{
  "vocab_size": 2048,
  "positions": "rope",
  "rope_fraction": 1.0,
  "attn_scale": 0.125,
  "bias": "none",
  "init_std_qkv": 0.0573,
  "warmup_steps": 142,
  "schedule": "wsd",
  "batch_tokens": [16384, 32768, 65536],
  "train_tokens": 184500000,
  "max_steps": 5860
}
Each number is 200 + 30 x the weight over the matrix's rms, rounded and kept within 0 to 999. Layers, rows and columns count from 0.

# gate: layer 4 MLP gate, 320x128, rms 0.164, rows 228-234, columns 64-127
# up: layer 4 MLP up, 320x128, rms 0.159, rows 228-234, columns 64-127
# down: layer 4 MLP down (transposed), 320x128, rms 0.142, rows 228-234, columns 64-127
gate228,201,184,207,174,225,205,177,201,173,178,175,197,258,205,227,131,209,132,207,226,186,230,152,127,149,168,217,210,278,199,207,200,214,176,202,172,193,217,238,168,215,162,211,168,146,232,213,213,171,208,196,210,216,149,135,202,182,211,203,205,206,204,143,142
up228,223,188,267,213,225,179,186,150,230,202,198,181,183,211,226,173,260,179,178,216,253,243,219,227,186,254,136,194,172,216,174,253,200,236,220,203,173,201,212,232,230,181,222,171,190,206,205,226,170,169,231,161,192,170,213,194,178,226,200,257,186,236,175,219
down228,185,225,178,245,188,219,183,234,192,207,253,212,201,190,217,222,255,211,221,195,192,216,200,189,228,182,284,163,238,192,196,221,207,174,230,299,203,220,196,185,162,179,162,218,269,201,127,186,186,159,190,212,208,178,195,174,229,171,204,213,186,152,271,226
gate229,202,226,149,190,199,199,241,197,177,208,154,208,176,161,253,187,200,144,207,193,152,192,212,160,187,187,209,217,160,215,249,199,196,194,181,188,229,199,224,174,187,217,237,213,169,202,274,221,186,189,235,149,181,205,300,224,184,200,147,267,201,168,208,148
up229,206,217,215,162,235,210,158,198,171,218,214,226,228,182,164,177,174,195,264,223,206,267,208,254,237,169,236,149,213,193,171,228,227,194,189,230,194,201,231,181,237,155,185,170,175,189,208,214,212,181,221,238,223,225,230,187,171,173,207,223,225,174,175,210
down229,185,155,141,184,192,263,175,162,183,188,252,208,211,193,215,203,195,246,194,187,167,167,203,191,213,203,215,222,231,227,223,183,165,234,191,242,202,251,156,185,193,153,230,164,218,209,214,170,219,218,210,247,167,205,186,255,219,211,151,151,265,236,204,213
gate230,209,246,201,223,181,169,213,205,207,215,215,233,180,206,207,170,221,269,228,215,229,198,200,178,220,221,195,222,186,175,144,178,181,227,172,214,237,188,249,194,212,168,222,194,162,212,202,207,208,196,220,216,201,238,154,210,202,212,190,196,231,173,240,240
up230,233,188,195,194,186,210,183,219,213,145,195,175,170,194,171,174,169,222,174,229,209,268,234,147,164,171,219,183,233,198,218,249,199,208,199,225,226,223,216,204,172,244,201,270,173,222,195,219,173,195,192,186,249,179,224,184,233,194,231,185,166,236,214,212
down230,203,146,159,231,246,211,196,167,208,170,209,230,219,171,250,180,192,214,231,157,188,197,224,224,154,200,186,206,200,206,192,185,138,203,184,210,214,180,281,226,218,232,168,170,181,253,269,238,187,214,189,180,180,167,220,217,223,224,215,204,232,183,138,180
gate231,204,190,192,176,225,224,173,234,212,168,199,226,218,202,198,224,192,141,250,206,211,125,186,150,181,206,192,207,203,208,176,182,204,178,205,242,250,201,196,214,218,187,154,227,165,192,218,157,256,186,175,192,178,252,197,177,155,226,220,212,219,244,219,177
up231,185,207,222,226,206,214,185,252,218,231,191,170,227,152,202,221,219,231,252,232,171,220,169,216,205,222,204,156,240,182,196,198,167,186,221,158,191,217,216,186,184,174,197,187,217,185,242,227,157,212,204,239,250,182,226,206,205,211,166,212,235,180,159,217
down231,164,181,207,134,181,221,178,201,234,160,193,235,182,240,216,243,252,128,191,245,145,202,196,221,222,197,266,208,172,203,228,172,177,195,210,192,159,254,192,207,220,196,234,184,125,253,156,172,194,235,170,188,174,173,260,193,199,253,211,182,179,208,214,146
gate232,198,206,182,230,208,204,161,191,184,189,200,214,191,160,213,176,233,235,212,159,229,217,202,192,218,269,207,152,198,179,182,138,195,203,180,203,218,153,209,186,177,173,223,172,183,178,183,166,160,160,223,224,269,216,172,147,194,175,208,113,125,207,208,236
up232,236,237,186,174,221,217,182,183,184,176,167,134,219,239,214,227,158,190,225,190,194,163,191,164,257,172,187,237,197,235,143,198,215,228,193,205,204,212,223,168,197,184,206,173,216,192,216,185,182,188,215,139,222,167,190,212,274,177,169,208,194,153,225,176
down232,178,161,191,175,202,242,185,251,275,160,169,175,215,247,193,215,231,190,185,233,206,241,210,218,219,188,208,162,202,149,145,168,248,211,160,176,189,229,194,164,219,168,191,180,216,213,218,241,180,180,235,234,211,223,204,214,212,231,259,229,141,235,236,208
gate233,228,212,184,225,226,114,178,209,218,194,207,247,209,235,220,173,192,181,162,125,227,207,229,225,244,195,228,200,187,226,137,220,146,174,159,217,202,148,149,222,188,178,261,209,232,206,131,224,200,211,193,186,179,173,175,251,229,247,222,210,183,144,239,178
up233,196,212,217,148,269,204,147,190,196,204,202,190,138,246,201,203,168,149,210,146,214,185,170,192,145,245,179,201,245,191,213,271,186,170,211,191,189,179,170,194,183,131,225,159,270,239,180,202,177,183,266,199,223,176,217,219,153,208,185,193,240,189,213,204
down233,191,224,174,171,198,176,161,221,187,172,166,165,195,241,231,199,184,176,198,227,206,236,175,219,242,208,165,184,212,165,215,201,247,190,282,234,213,232,193,177,236,194,252,198,166,233,233,176,212,237,197,194,204,207,193,185,226,184,245,246,210,164,160,195
gate234,192,163,185,199,210,246,201,189,218,181,187,229,206,236,235,178,160,211,165,201,170,180,199,179,231,161,190,226,174,163,190,214,159,202,165,193,200,206,241,172,265,228,217,199,182,98,239,188,200,186,198,290,177,178,199,228,197,128,223,177,162,175,193,201
up234,264,181,218,235,211,193,206,195,156,189,190,265,142,151,213,249,224,179,211,241,250,193,214,228,233,206,213,203,188,198,163,217,209,230,179,226,166,198,180,251,203,175,197,242,211,173,107,196,167,210,202,196,194,171,205,165,184,186,171,194,206,193,251,258
down234,188,241,262,245,198,196,211,238,188,237,228,209,149,245,270,183,214,249,246,211,204,196,226,229,260,200,253,232,196,175,267,220,172,230,150,206,173,209,156,191,255,202,149,235,196,225,164,186,204,168,195,219,163,240,145,213,156,171,156,150,229,202,266,172